Each number is 128 + 32 x the weight over the matrix's rms, rounded and kept within 0 to 255. Layers, rows and columns count from 0. Numbers have three digits each.

# up: layer 4 MLP up, 768x192, rms 0.0791, rows 32-100, columns 0-95
# down: layer 4 MLP down (transposed), 768x192, rms 0.0569, rows 32-100, columns 0-95
up32:094120142191116083081139136120126137064162130194123110119139166142157107115183116116114142120161101168141115098095116146083161111087131155154127156064128146127133100165106174114087065114135165150164149094127142122161188092134154069103071123103077132110144128195126128167132028182075167145
down32:172170127072182156149120125127163136176119126086117121119107118118149147108109168141153079148139167104126137089138139126174101109156112104097113101147107165108106144082122085138153203156117113146072129127127094138098140154103118161124156109125148143154114125089163128107099212098151154107
up33:137143120109114138128130132120101146105123129149123119127123116125153137116114127115104126130130125101141133126086121117156143110098113114115135114129144093113125141133116128117148141104131147127117122125124087134144137139129156129107112105116126130119107113106138128130115118122133161097
down33:124112137145122123131118119128138117131136123134125125141145135129119137127126125123134132134110115136119135115139130131134116131153131139132123130123120130125118126112133133125118111131114113145125133131124154130119129114123125135135131132134123130121136122130124133132141124136129112130
up34:119116104094128117151154111159076114172162210139090076081107082134143094092134149134064081011109190133139132093148147183161116083153123136102131000103116129105106050139090111112089105120063086133118170194055131124057091037131132105150136196140176132111090074161216082132099172195061133077
down34:140077136137094185114096080092175033092121016192080129146132214103141142085126073179168203138123104119122124152071109030140134087041079089126204167108165076093144127138157157062137095182130206130154118083162198178125059179185136118154147103192094151135154166172077145043119118061127152113
up35:109195098151132115220168122106067183158150149145098075157134114164154113138044068151135040100127232108096137098162075151238154170169137080051076114032132177178117139097072150155116140114072083119098154089145096158159098079126187158103255107114127091102146116112102172127162095113076136062
down35:162157132058164077032032186146160100155143006200165086137128186159130175073121141166182157255158103078081115080147183125043135063085101201195154194192093120074055131184158097115068166110207214127141155110095153204138165106197081129094069137147120192162184171150149168174073112154089133151
up36:142131126150117131106140103133134123151148141125119131140126131136116125137104100129155130144134116110127125134133117124153166148139146120140116114128139150154143101155140134155089148102128152127141157110097145129107153121119152137113124149129151136121148109132115135132095132127096095134
down36:141120157122143151130121128130144128128123127119136136114144123124126115121141130119124130112126138124116128137124146135122118126124118138110135144126120128108115142122114125129147104126130133110126119135127126121146120135117132120130125120132110118132117142130123120121128138132154136128
up37:078164088117142071101158178143042173145095129099048112081177077127078048104163146155156214149096083095085022076080036112074118038119079161209140030178087129141090076209124030082095132132077145097131127153112140151051075146116163098152155055133160188073105143126166216149175157119014101019
down37:177104195154142106042184144092073071126159128174085159120159104018139116186126098094148103171158092070020155119123108085058131173149107135249129140154101116120106140141130129112090097090130117108143171094130115199163066130144112101123053091142215255145127129133107162140132209050081204084
up38:116045144184093160120151123062082158081105140132143086141157162203161159153089094160121122043167178151114121122155098109171109178138095087120064080079155175110170080035086144105097055111093194123068175104108109084115038093094136202090184028121145098129195098091144187063146195114085143083
down38:141215083079114110088064132242169064114138129120114167110183137114067106128139120137110111232127121100124159114108200146069137052145171132091159154158133130184113092122167093200108143173138083135138099099125137116170140101155151079209086167145131170153113083132165087168127090083028062140
up39:153091145081128073113079129071065165074065120145122116143138153219141146137081094095096091126060108104095113084117099175216071113169159141144139079157062145172110087151121111146120149132138109206033176114129147193100143147151115044111127150074079120112125115160093121150070151092168105060
down39:119072207126140069129152155180094116088105093137070145056025127120125133146110126096169136134127079115013126141112152125120110145110156124142170149140164165109088143073113119159100171153148167081158047090085036133212088103174147088096133220133157094188165093126121119143133113128141104193
up40:109111132137107125124121124141133150126122135132142089138133116122103133121133107125118124122130140144118138113133112126130130148148117117117136142139132103129108112141136117097129132133135144120131131119120134131133135111151116134142121148123125127121139115128127122151117134127132102112
down40:127131120135144130137127125114141124131133120130121145120138119133130124125131135111138125128130130125130120123129134120124137124111129138132125120119119136123143135117129125147118126127115124127123132126126119132122121134129121127124123123116125133136127128123124129124124127136124134136
up41:120138088106134196122141097122060167128148129074103095107186111109052117117141109115073084113081156147219047094185125147188111144103140240078106089048118100100098107133135084175116083068085182129134171133099111130097055141085062198172176066141146081184128071132110081167176147151136123192
down41:116123114076140045084114167187174125114094106151169152106163140163184151107175152048154079115140141170081114128109067143121156165090192113118134138162140192155121075119033124126170120184161126138089161138058172151195151090096147170156133158119094120102115102151126116147125133067108112099
up42:121133131131130151124124122133129127121116080136118142135133121117141147106140125135139142119122138150126134144136131118130127158125112125140121113147139127135120134086144132120132120141124098129137139144123140129152107116135139135121123123128126132118131135139125137119119128116143140122
down42:123120121134128122144128136126123130119137150131135116123133125137127127131130125125134132133130128110127132135125121134127144124135129127127128133132127124127120123140127128131129137123132137129120127133123121137124137128134125137124127129125130131141133127130131124129145128121127119132
up43:172146115122124120063101152135131221139086122136145097024098130185159162102194159073162198132132000116065150174132118164110123073170164195155128130172145110121167088085138115094147102115131165229027057162129127164107136157047135085147053173000132156155098172137131219194106138169157172030
down43:096096157123146089126121076156217140136165084126168127110059123042152151189177110088160065170102217156212097218154089133145135210155161123113085156152159210191083175160101167132147128161096053126090131113153131044255193131073120147075164167179053077110153059195186103199122133153077064139
up44:157146108204089106160029141143113135142133111105002126126086094133125194097165126197165158094119112170139126110124212094049064109129162087101137164182070092162192145136129155105112172123094099151133083179107163126091175126185219143151122149118101098096149176148096103118038050119182163151
down44:135119086168157164074228133114107143051153202191226122125188116079115132178135081112120131089178131154122224193074040104181194140132088098176125139063098128127107066025064110141073114126185090136091189054158086134173144118063070071180090079200147126093119046107183116091134227107068077117
up45:157115124098067071157114181161065162099138181137141088055154065198130153087090177104144145093129083135150118146059105157121139187145142095169180104090117115203167116122090067112124155155169169157113196089164113118125150144086058086131145165111089105115178094124142181107115107124142137136
down45:091078161123177192132143055113149081123130118132064162141155165073147141156130102131122094154112163102084162131134116093145102067098137156100054195150130143091091113131169170138138088122092095149167119149098118106139065136142185126079110133163098092108137152162102072188121173113128134096
up46:134130106063132202123115120139106141107140138165113113116094088138137177087213201104116176100114074120141134090152130125151130131174154094012079036141115164138148156122121108157174177100127094099125143126107104118115120122124131135142126113102115152130108077156189131206067128111127126071
down46:130112148145099090148200103057178124128158154121147128169091103084123058096127065079170106168122148149089127141144128125100140182151148146224111223061134140160165121126083153068154115131142105147094074082159129069156143139133115096137161106147067103114160148090079117090145102174142147137
up47:175156105135071191156155101106140102103141230173073122144114136085208086136091152124055192123129122159190097142145163144115117099146150078138095133204073105104084103191122133089080082134148068164062116114111148134104153061110026154145111111121058151073080139203144146177069106114124171091
down47:097102126121116101111109162182124137180083076104126156093056159167076163141133174133150078130129147143126101081151124107145140162107091122124122108117163174148167109141100110097160166061071156113144158146145097105114090117123152089112158153102160138150151136092154149126154107073117122140
up48:075084100113116122134145144141155090117062156104147137206141132036101151122022105140039109111105150125167033141208083088129164162117074155198138098132132116126148153128128192117164077122106156037153045098083101168156091121085103131138181160166186145105072133074140134127141112172155042114
down48:181097123110070182098114146175067061144134136189117133090110131131199190111185123101149147124074075188151154205083129160110145098111252180053065060063116161059128145135056057121130128066143106220140193137130151088140180114034191098094071100108136085159194102163116101146114108087120101111
up49:247159179116120052119073133094173121158141112153136138138182101127159153125118157114107126106113134176126073143157151141118084128154186046141068069150132123116094077159114147125098146087135116131088186147116130209120121168071209095163139120124097128119136112161120132116044201111142174071
down49:097129098162143194111135161180077127101132175136120108117131131151124127119126150137096150141150098147148160081105105082136167109109085171152155115156130142143173083169087113101103090183174132110160089114113108105158093113180122111092123155085188085147169144119132138128164155098132111118
up50:188122139110095130156154136142116091181113184119097137166126103170136141113112113138191106117157094162121189096119172082131113099171153102036035164181143146158159167149136103104141101095167059185144034154146168139099090186121084063141152149029050124134138151165113185169074070133163101116
down50:159112117130129146082146087123102127121159095148100094119115148137132074155148131140106141078117145087110173151042072087173165136164104157132105089121141156105139073139088135093158129114218176164072117121144177167133137170096120068115150137099148105135109109155106119136118170152140097141
up51:132121114135128122100133121131113117144140140163115099121137144132113109133127110127137139126136149125112134116170119096147169113127117114102096126137122116111134108132155124153111128104139127121146172117115118138092137129140104106114117145131139127132127117127123132164123137129096109090
down51:128141158143120134124120128134168137106122129099129141118128118136121136127117117097125114125118124133114126146108136135121118132121134147151141116112097146134126140124109149117109122123105138134119112126130137134150126131131146138131124110121120123113124145140115134122136124129140154120
up52:183122137164113118126123081077113125092072113132149113168102165157121072097141098082144121139189090187233163091093094078135168122082140145147180116136136088147108138189140127114219118089065141079125076106096133102152185106028194177111059152128129139115116047111159161125120071121062097052
down52:096186144130121123175134145142125107110187106083127111089103148080102175136099118149144156069138123098092080173127123134141074150172129081125076142111081155161146112102108147128183105124168085173082131115201100085124117105114132117149141130194130120160149164158136125104094188112131112156
up53:142151123155123135204091066141146115177139130150178121108136119195150140128153090090151124168122114155162039110140133106127143101158150121067164136209121099090102111102125136081169154143128128132148118084062149134115185152197078151132095100127098053029175167161089082157109129113179127124
down53:077164127127111075056112154097096129096180150132210059117039142102155132125133107147155145132140067129095129123028093088109158199155127087104162110113176196113158094088117165170080140065099138177162153114106066134153016085149090101141112045173102201125126121146141133068120172055105151164
up54:147117106111127091132116114138095106115113143103125119108133138119125104138117152164130093121119121122104140123127151132107121111140139161157143151158129101097112096121132115098145133167157144166115096141151119116075063129127130108119159149156118132115093128128128140104111112122119090126
down54:119125167129132138128131119141154127153142097141125118130137136120144154121123131112116150136121125139142142121120125135140134127133132113110134099110124126133156137130142142140084132072100114129142148119118150126163135140121136136137114134118134113144169127135119118155113121135133152125
up55:125091133105141118168099148103126133047177139135152099115108149160139125116147127124136104130169135145159127127138058169147115127170159090106126114167181158090136129134088121130133200094181134184067151134140111129114116158114113131147056144125136144147102134210149097115124151160208090123
down55:124118137144131124034154137118120113136134149042124130090130149075122123101149121120161165143131126165044128135093096083127160132115092146143128183098089142149122126161119126166131097158149139152157153113120091141179135110120135108128141152141110093134161132108115102113140138099099156140
up56:170126087182131186129131108082078118077176177170110117128197126204162181118093088085135115117117110125078167031163131147148136111127152103114109071098154150091116073088080122115079103021151136195072174030151121104171136086168159170114153049108142134111132099082102176089142192137142175103
down56:003081158094140151085124102185142104135097083131099170173052094120093170166159181167115180212156179166201147217040186082100156139182141133156207242174087152196157143122165178097121126148161115085129110213186081171101174126056064124149102182128092094132078133073156087134143049136073057147
up57:144096114165094107142104150100102152050122128129140055123181158171079079098130207099106165145134090186188098122085166117148190095139144069152098093166160156148119148129127107118088136080129150112117142169122158134122222086085119120073128077126078117122140141184132164117108118183112170101
down57:175082148196095169158142155235159178038090206120191058196255089128123153027133171105072157234099053213202192082075070057153191083161065073146114041120123127145196107145110104092164105046164133148035123096166214142151192149049178096164089068065171000159090133102149174146143197149094098117
up58:078142122138110090093112117202137157125067072067151154085131112169075101123170140169116058076131101173129132059058172082165108034120172095149070116162116152067106173132141088097086060105131084145107143134099137133103211037181107119164164206144061138159104127197215119145068181084062138111
down58:139102184129093110168143161101091127152104197159118120154107109090142111142125124072155149150148150093141107155165102136108157150218086138122165141110140149145185123073136153132145178186143111090134116070178167150137090192060153177166141120087189096100125091066093090107185068155118091164
up59:112142127138099171125149141146107109104115093169118125139125108129123155087139102132125138125147144115135112162104137105149119146146132146160105118125149129098145144090141169133132150131106129141126157133126137132120103131126142126128130111114108140110135147127115120113103137101118183124
down59:128114135136140106132123087134126135120128151114126111143141133127140137142134137128135132141123104129126141119128118144119146121136133118123129133111107127120117124150122111126122111113133118135119114122107133131114130124137124141134140122126139121132137114135134134148154132135138106111
up60:126070043107116145123168168100094173125122114186101155152202117111096131157094206129043079089054153106111110147205126114187126121127112194150129127078196108049141109130131150109114100137139154046230158025107123125125125043195070125173203032107099107122123125150138142128086153121159142125
down60:166126216084111132068177114127125117154147142084121110092179104165183146140162151093156131151142104192054078156064123159174164133150135146155059133126140231241114121114109128151204138157150100188072155197068176129064154162015155057078071185119097201164094103127148167166163041059089084108
up61:090166094127040141051128117084175129148101158097109151178080132163123182093131143101141221174134112111246101135160129111076143137169128082212138115115077119145133110107134105096203145140151100187112038147071114122100107112123115114102104187042196091129148172058141203147130190189156088045
down61:191095120149102112152179156202027089130186147096100089139136131105106149197109146113079000068108134129066135145123060193120101200137201139093194170096151128103140154125132119146118120121123087068113162034094162144148117132159045164115160061241101103195067031106145065085114149171174066224
up62:129123116154064058172095088145065180124169160101065091125142158136145078113154102113046185137083055146116102119151205188132108132143166198168148158176170096166098110133099119117243129164136167090160125092045181075075166131115180118141060130078116115181114222075125179117135128140162135143
down62:090095165124167088077084195103138096132114039136125116142057142079105110171125153179198138101107136129082198137096109078076161110181145130116150134131077054111169202166141119143104099101096103169140111147224100116202138099152072087127158154134038119135192024123153142131069119155150120136
up63:155095089175164122184054074098107140052167106132195060151131147214075084075119104095158141093185105172137011091091109137188148116133125156137121121185155116126133135137134136089122171088145159104149167072186117105101125119158183125125100143158135132119121221105138164108100084161078093100
down63:151089152094146130133154167077100057136149130087155186098118130046169143209176151094118170141172143111116150119166051143150057183077096096157142117095113113171082076119126145165145081187151014213075184105112081090132163145117110104218117120139156205169148160151096128125166109123156159181
up64:164152112104090157113109117187112075129098137110121137109131157137142122099105160101161089135113147126125146129098160140145071128134141155137146148080123139053112157090151132125125116110123123143092135113109148184110057143105153129164134100140139124095090126120167138151129072155105115077
down64:111077179116118106123156133083147160139131119132152098102122110127090110152075098121104148100146103136121120129123119133164155150098113143133160099130103136133151144131123134123141104120160119102148131142148123103126165102136136118115092187137145107128126155170103091116117150101145134146
up65:214133185126096157083137160123137125162090137119127128102087076182103183099215151132163214139135117157255112086171170053115155126136183088188000114160090171146143115137094118114114170073157190240070082154148129187122197169201142100170145168046144071188163129162166129152091167137172157035
down65:134109113176208102103185017136131215090193102187172085119176176104136156110152101101080000059144156156057135131063096159196074106150160203056217066066128119118078150085203186112148069195122082085163187115106200103149140080015102171223090087201095159049077118128148133080148103123102096236
up66:209143085113111148092057105105097137120133147138109076152137156138083090086170107085034081116133084150172102160134157113188122063105109214143152161168162092122109117086149104128117155058109110120158144124128130165105099120142153138099089159192105094098094086118113131120109077171095137141
down66:122074095161186087154160104147137140075162105088180130157107162098161124170133151071120142120130161126125137105083065147093100181168152127100094080129123167173193084122131156118117072162158108124096112141120123154171159132110104148139136096064145096146169129137100141103109150118163097113
up67:138149075159163217110141126157079127164107199144085158110101129145167138131110091107146145118133108153151188067104112028106164057138114155075114133129097114192097101156108125096125098149149131086127136133115184082155138148116174098148118175120097092123073088104164118167124107112084151118
down67:108111146157151145162127079138130080092145119142107130112163136071137109151132165107113132123128119158135120175110116174119113127156125120138148060124105074148114102104130151126118101127112139141078107139115096129092120118153129146076160128123163119114131140113072111119185123099122112139
up68:159143125129133119130139175127139127124133153104119136105121109128142138145129154110156094119124099127130122139123135145115135127112135146147166100098144133155122156150107122153127113129130116142127128135162154121115127112118142114165142117148129126129133125133152141126153108137100113127
down68:120113105128106120128137109125127126122122120122117122113155140124086117110112118127121129142125127144124138133124118108152107136140116145132109151130098121119119115109137129108157114131132119125120134148123115124146117134148118132109129139141124124131129142122107109120126145122130138108
up69:112166132157126131058130129134127152073090072069106141058137118117103120119126076089084100107111120170159154101113166070143093125102180110133111142140067141152138097168129077102101128107019114100102189133109104133117145026154080094155124211133099133159128076147178160087144169181056138134
down69:156097179101118130132126120103081111168144191148161175173169098179135176076125129119102160114167115136101119142116103175083174130195068129106108112087180085149168173123110146211144143172186141112094080115108194131111124217122153160146138066126169028045151107090064085198168070127204120123
up70:144127180148153129106080101097143138093138131160114181234170104096128133150105122100078107141109121168176166093086119157140130159163085212148204144132213089163115155141110136156050163130124169086156093110151095121181132105138094090146176072127187002098102130107116028175124162073108117130
down70:073058190089135126204176192157139134127115108157128153070049171051106088126113129134168145126078186174114121124111131072066159105097081079097119188110122233113190161217156120127197065083116147175145085128192176140136097121108107142139169138098171194111096108156171083107170163145187081094
up71:171141111097134083118113128114159136149137143080070125069132086115120130105135119128164077063119072153105145123169127157143053128108201135140172118097129141139116110121168119108150113154107106091129157108143127127095104098088135086195089080125132122173150095125161140132137130159118107146
down71:093107139146102162139138141150096128115132107170136133148142174166118083129107155123121142130132142107146112106123109102134157133114069145124062127136132120130129124157083128130142114131145119145133096124143147110162091184168115150081123128118111129078102153150109120119120132108137142137
up72:112121158135099132152124135148131121091133117134161131150105114150108126125113136121134120119142148098130119147137113127125131137139120125137088119127158129119147137110098119144131145113130151132129119142122146162129099142128128105152121131119108127118131134117148153122134149144113174136
down72:128138100129138133131119114118121139143134125118098125118125120140130149131152123134125120121121118141121125113113145127129132115118136135122125126115095125107111110143141126120127112126128115128116143134130119122109135127127129145124121119135138126113143124119108116129132124114126128117
up73:108113119108092106093105105156127136091150159101164097130119146131105105115132134118171136135122149117131101145109096104113158133127107043147088099136129104125135126128095117106111153118190144136113173135085150170125182134102100095161090171117150122149149111108149159122139121144123118118
down73:147138155137160174136176123107130107128139088168084147101150099130134130137139128130117117105136118139084122123109145140134136128123147153113156145130099142151140146138149145138136098118108126122114130127165112121146114145147137150116136093135116133102111157158114099151112141139125142145
up74:153113119134124119132122106116132114123137134126123130124125119131132108127125146125123136111120117114137137123129130144133114103139138137129136150134121119125141140141131122134118139119128146135122117120117124136110110157108169123122142124128119123109106107115132137129127124118103137111
down74:118132127130122139109126132120133128134134119129137135124125141132120128123134124120133129134120143139121128137128131127119124132114124123124125125126113137123140133136116135121129124134130119120127131126117138123130123112122121138146129131123133123128128136131118118126131141132139132116
up75:135069064145140120048099082171169154122158146125107132001184145114118184094144196174099064107166127132076181093192103118057110128094166150202139161115093077128153045109123187130109127210127172110103139170138195176159066217120155081169103115142199105149109191090153129134119121149149087129
down75:094094167123044142158122186098116095158008115207154171189093152200159095127110156128136156138146108160195119085048184147247090119212145160095159192166137105104101233188146096167167146088158132134131177121105072041099088141110115134105095161117110119130170142125163177074198147061162114146
up76:111148145140102132065151122141078165169121141130143151101127152134128092142122129108135129100103161124131130110080050121181109098115139093158119118059139142120133139096101160102122096131123083162127162151151154132121128103111128185122153124114143138146154115147141191131133102121094132120
down76:165129144118142126178139123123165133113168117156122097167145099105146158096115144128128143125150105130104107136152146145114128139148110144136117141166101142124134133135132100147135143108172160102143117145137113150131125138134116108105112153124096108118113137126131100115109149161115123114
up77:123126107138122146120117159155132144114119114144118110133133118109147134111152115111126124136115106113132146102096144122161122118113115104148163129136136101108128141127160107096116121164149113137133149123140122125122131095148156138126136146139126126127118106135140125134126129113078108107
down77:115109135129141128137126115119155134120123139124137126123144131133118146136115145122126129130132123122115124150138120120113120135144133142126101121121124140135143131132120126136131127119114135130116123127128113156132136148118124126132124127120118125121120141116136114113132128142151131130
up78:198072081148115204090125109178101113216116154109085126166183129168146198105062150150114165056153041145058149107106136042086200068071130109115191161095112106148114165182135146095146155051187111078160082166158132102111170125073161091185145129132158142126074130094178135105190100208142101085
down78:049204191126147105117121137119185070147150066133186143114069097086147141171152131101092138113078139075142174186156131137190125175109102072045126155119183158092124160122197121183078127192083107132104126155130061119161081125181110133089114188173128203078116088098132092111123169066149113151
up79:098104075160121202144094160216076173127198112099075155078159153148107115136102145156111132132075122100175101101123116121141107124093124172078137144076113094137096151090156049156137112146087078076174098138093140144129065090169069165126088125133161149152098086116170124122119134179068150126
down79:144161093063148150094169134134147089140150127141159096161127139146136199111138111061169157121114075087115164112083099111137137178167178090173069147111114143144138097184070148128126142163157156176094084120126126133077186115117129142183123138071147145146140115165135145173086125101160127086
up80:127181122178166198056164101107114160129112149144139176085185173215091170141004107150125172073205110122131179095113113099141161115107055136221193088043102131121110087197080114079091172127101178098073111163208173201171182131168160087185145176140158154170107182181124205139167145127136058079
down80:096152167078130097151089185135105119135135100089083062153109140082125050163192144068090170176046192143140090090109134116151090116135127069093106124118112135125075127100176191218144098135146135159158151161114057086123148163115118144067075142158088105064109119158138121156068107081117143139
up81:134127129080127073152108153109117131117161145090139119102115096118117090133125133125101104114116135116139145109165122141117113082124110137118177103130116115131115147161137095089152107108108139108130109132146116141129151167127106065164126103115122122154103133074142137153136130155155133123
down81:109137115171101148106135126148128123139136131125128130131137153136116126113129145126135109121125112152107115122112146095120116152118149135142096136141118142132132121117126165136130136132127120129129139134140146126119116124140131160110120154124135112127143133154097126100126115113114131135
up82:134137133140120149121120127144133127117135101117119123106150107119125145116128141140129142130112127131121136141141134126148130141145096131154137125113117114103106111093157157141104098178122086139116166131134095119094077090148117123115152134135121133113145136122151144115117149124106102155
down82:143119135130127117109125134125144133121115146140137116132118131148120120116108116115141123123120135134122135127114122132114115126122151129127130122122120125136139140120101127114122131105133150132135128128117148128163156142125128134132115135135143130147122130126099095152119108122135140107
up83:156155160138098171122218120126067181150122118142154110148146135255141092155086072140125042104136177136157092096116044102208145140152188125117090106049154128119174137087081122105160090110106114157128171087135141126112112079140128213131148093115177161126129067171103183094149124086129155083
down83:138135081108144132102082128123152112149137106167141102098127097024148173061156138141110159170094045092125140122180209105057128104138048130155126144223084175096101039156125117172097165136205170141162113098148149163185116139113120098162093133160097118154157108157152115176108111156098088103
up84:131142130135140131140139099118123128122127107128119147123126123125123134120140161145114159112121143146131114170132147122114117150132124135136100129130117126134122143100117118145129127119128118138135103130123145113154081158112150128117122106129118126092113128126115140114105123115130162120
down84:118132114119126124116120149130107118128140141131134117135121133136134132131139117135127138127128128135123132115114120142152144111142123108125127131125133129130132119142120145120124141128139132124130137130126121130106141109136114135128135130128127133142138135134129123138155138122129119126
up85:091098153182082115097131146111067172182204158142184153177144132216117170131179072111093140087123076168170100154170155140167218168105128179126145118067106074155137093107127121107151142127129071128162104102153157093134168130099163159187098155104135127250219100129111146143139146121110157194
down85:202136130164134094170165103026103052112140157097171097085093130014183026143068204186123100156098146128094113148125135151137098086104102122148124117160093112068066137145072135164134078088139135096102156056190082154149040067195150171068105087219128148121060123220129077130062069098234071118
up86:096073078162142212141120075110078142038115149164161037089141190171097115174092210074145155126086182121130073077134078108148138152183152112156086123138138161105143107103093116077083167084122114140102182177103099084155080131109115161080154131093152118169108065156154149166082118155098102102
down86:174179141120097097201092146149143037185167054111093165165090081078179159036130046146146148205193062115160163152087163139165103081064137186109173153131079083116100148160196154166152078147161104172144045128166127118071179108095165084174113104140076129092171181163149133058138130107172159138
up87:072127109117137203116000138150089134124105160153101096161139045097160076130087110058014135142135100168100101177143141002088133124111106120068129121152095136150157120133103116118078090145160019093138163174052096114101200096104144167090096156117138056005121049130129088129129087203180147052
down87:204086146054158122098099133140078090158190165145140179132050116096185103120093131043142048083137160124136140129134136210128038175160181167123178169051110021087161143097176120214158155118142117168090181110117095097083129143098099052152159107110103038131142080109076171177166103187181166169
up88:143166137121098063084104135115133144090146151107153164078188130159158113171146153025148093205102177090166123160120093115122218200109146079065108134128116126180093120167129129099207098195052114081129091132133120097147151099104148104100097117125103113086184042109132170196133113127135084131
down88:131165109178115152143100088089120069118130158161157086155044158082114184118099173201085093129135115155090227114122207152126020107198089158098084137094128079078186181033092149183089162072168099153150105136132089113122020071202074049110064129221176178160131177120141150010139123145162111140
up89:144134134163136192155117134170085122101168135115020128148161092089191120114125114158119126113098156106134074082154166098137176100074158188098114141096134179151112144117128069148158114081123123120149115131059148113131024080145049187151127065152171112144154084139104070113107088150141133118
down89:117132145112138120108144145142168117129132137108133118149128143145076183121122101096171145124138126139146174135141096187127088152116151091109132102130157146111096096127117119142115143153082125171105093155082111139106197124147168143153150162126117146121117109153148121149108162129124171080
up90:141142120123162111088064088101097095048151179138145124082159180110104053118118179074157163117133153129100090104130062171125177135094179070229188090185154099101123068121088096081031163115079157143102112147131133142170129096128147201160166136100131091175085201106186139203089143035118102090
down90:095138157110060130111179173158107150255142027123132181169171085159168152073088046186085172129130093139151167136079155061152150139118113129068136072137158121147139159135198117148226083117182070119111146169150167162088138184176175000133084148150172090149159105190108127066183138200163214132
up91:130162134150088100087113117118152161108185127075139137139113105134083077145122088100170087122085163141143143102210139128113101140115180155226086092146110157102134114140119180135084147102109106140149193104142146134096162100145109078143142148103126129156128159179125159157116087218099127162
down91:142128175136159139134162140123129090142062156150126141112130126113149147109131169136104141108179084149109101153060104120155124123136071102020133147124112085133145165139138089107164118171173125085102068156123128144156127165109129185115153128132115106081117124107083098091133152082141097090
up92:113154018116109177121112156114150127157112194056136125179154091088119124136021151078136129213077107115152123154105131139131068145104062060101175137094021205130120137194059009135139064060142207153133185117052127140127100162155044167132179144114102121040220069192119139160163158193236143083
down92:099027207096062153106129148178070161080073068172171155131178196253086191126198106134157102040158156155150114080095164153138160097063124191119075147119161027138148140065252180129145160227087076042137103068200119111067144124078183120095159163140124146108050149075149183134092110074061070142
up93:136128118123126111130139124114123122146144145115125123114122091145124124118143134137102141129122123118128122137148126123122127134135121125123129109115098128122107151145119134135119144126122125124142121122121120136121128130109136118125133113132146120126137124117136129135108147118134111128
down93:132133140132121132111127136135127128116123127124129137127128131128121121125118121128130115119128132135121127129118135123123127131134127134137120136134127125140131126117117130128138122120129122133128130140133134121137124133131137142125129138123123142137119128119114119122135122134135133134
up94:140145097146124132109087067116120109129142175131115097179112131137093094127116143124145149111104147128161099137167137155131149122175150151129078128164106138109102132129130151131113170052099183139119118112105133149095112201145171101116126138142162115106075103105130113184072114127105147084
down94:115135181123160168121145164137121142117109087094134143113120125139145143158122108127118141139150155131123138111090115101152130125095104111142161144125125143149142116133106144112121108139151090110131123147140118114127147084116112143141133142083112123142154166159103143086157130113148125137
up95:122152099142129064124159131120063123116186153093159119109162113144104100127127120144126087097146111136116144120121096141086117143088109186179156140109076131137142080151112083121112086116169131160139153078127133112112089119121084076107157158133118128136141122125123162131142125134152136144
down95:110110166099139167130091121141177120140077126118104145135113138108165158135114138135127143131111136135139116131140119123140119116143123077126147111122140133114147156112147155135131157148099124118112130146140144132171135116125157142111120121103139115146136160145114122137113110116104151117
up96:159087117147112163111096123178106116111120109177119140150131172122180122077139098112169117117143064142120063119093193177162151112177141090077108153058162139118144146104115105135143097107174132083116130076127145145159113116111191090128127107128100135117120088116190115129082102150116090082
down96:088177123099126122128161142077161178124125157080162087121095099158087097156123117120113119125103149114096151096155140138104135129107115143132150105146094149122124149123108154119130138132124141171147125109133096110078137138121111121118116115102120190134117185134140111124134178138166169135
up97:143118138111120117147120117106116120138141127123132117108124130123125113142124124151126130126135123121096146140161134127134147124136117127142136128128106124114123112109136121141123124146133123143140103130127126128113098141129139122120129124131131121133135140109144129119117138136109109131
down97:131142124133121130114124137138129134121116138122131127130132125134129133119128123118130120118126144141130121136114138116122115127125132140127116127130140122140131137137123130119132123123123133131135131121125134117140134126126140130130119143126116131141133124133115131139126127135145130131
up98:146102129120136148130127144146143092136114112136119135125124136144134141120121127144111125114146093112116123124124157165154124122166160145118163124132144132122160150090140146122125151108102151132122114140144146115134120154129167134127131125130101134135114135120135099110134138133075146133
down98:109132117126127115131120103112105140130123120139129115149134130134119128132123142117134130161116137155152130129135131107102121129103121127136113125115128129129109113158143110131114105129135104137137133115115118146126129129124119122151125124124131113120144119133131153149117151132145111114
up99:139192130112128157107132134085204145164136118095137134050134080155059076112114174070115141118232066120125142225131055051144180136072134065143213154138177175129128119213103056134125175174108093123138076165108132164121142127102133141046110174145118136114196029144129145189128047255115108025
down99:132086138157106160108083181122080068204144208076216107189151153067147160147140111153144074105123183111103135135092128102080148115236034112120115109110106095123143117065103098140079118076160107230151204128143137124115100155144060120107080089190159094155186152137154076130195117087123161190
up100:124146126131110150117125116124128130146135134152125104124129134115136141108133107122118128125119128154126140118120131140146139123143112122114141124127136100127118123128142122107137123115131141101125132124116115119141140128151128136124100126132116133122131119117111113149117136126127126104
down100:118120124137138130131128129131132120123124128135134129136126133130131122125129136126126139143129137124131130128139121127121128126121130135135131124124132132127134137121122129133120123125118126137131125113125131132121130122132118120129131118116121124127122122135128137119123122134126115136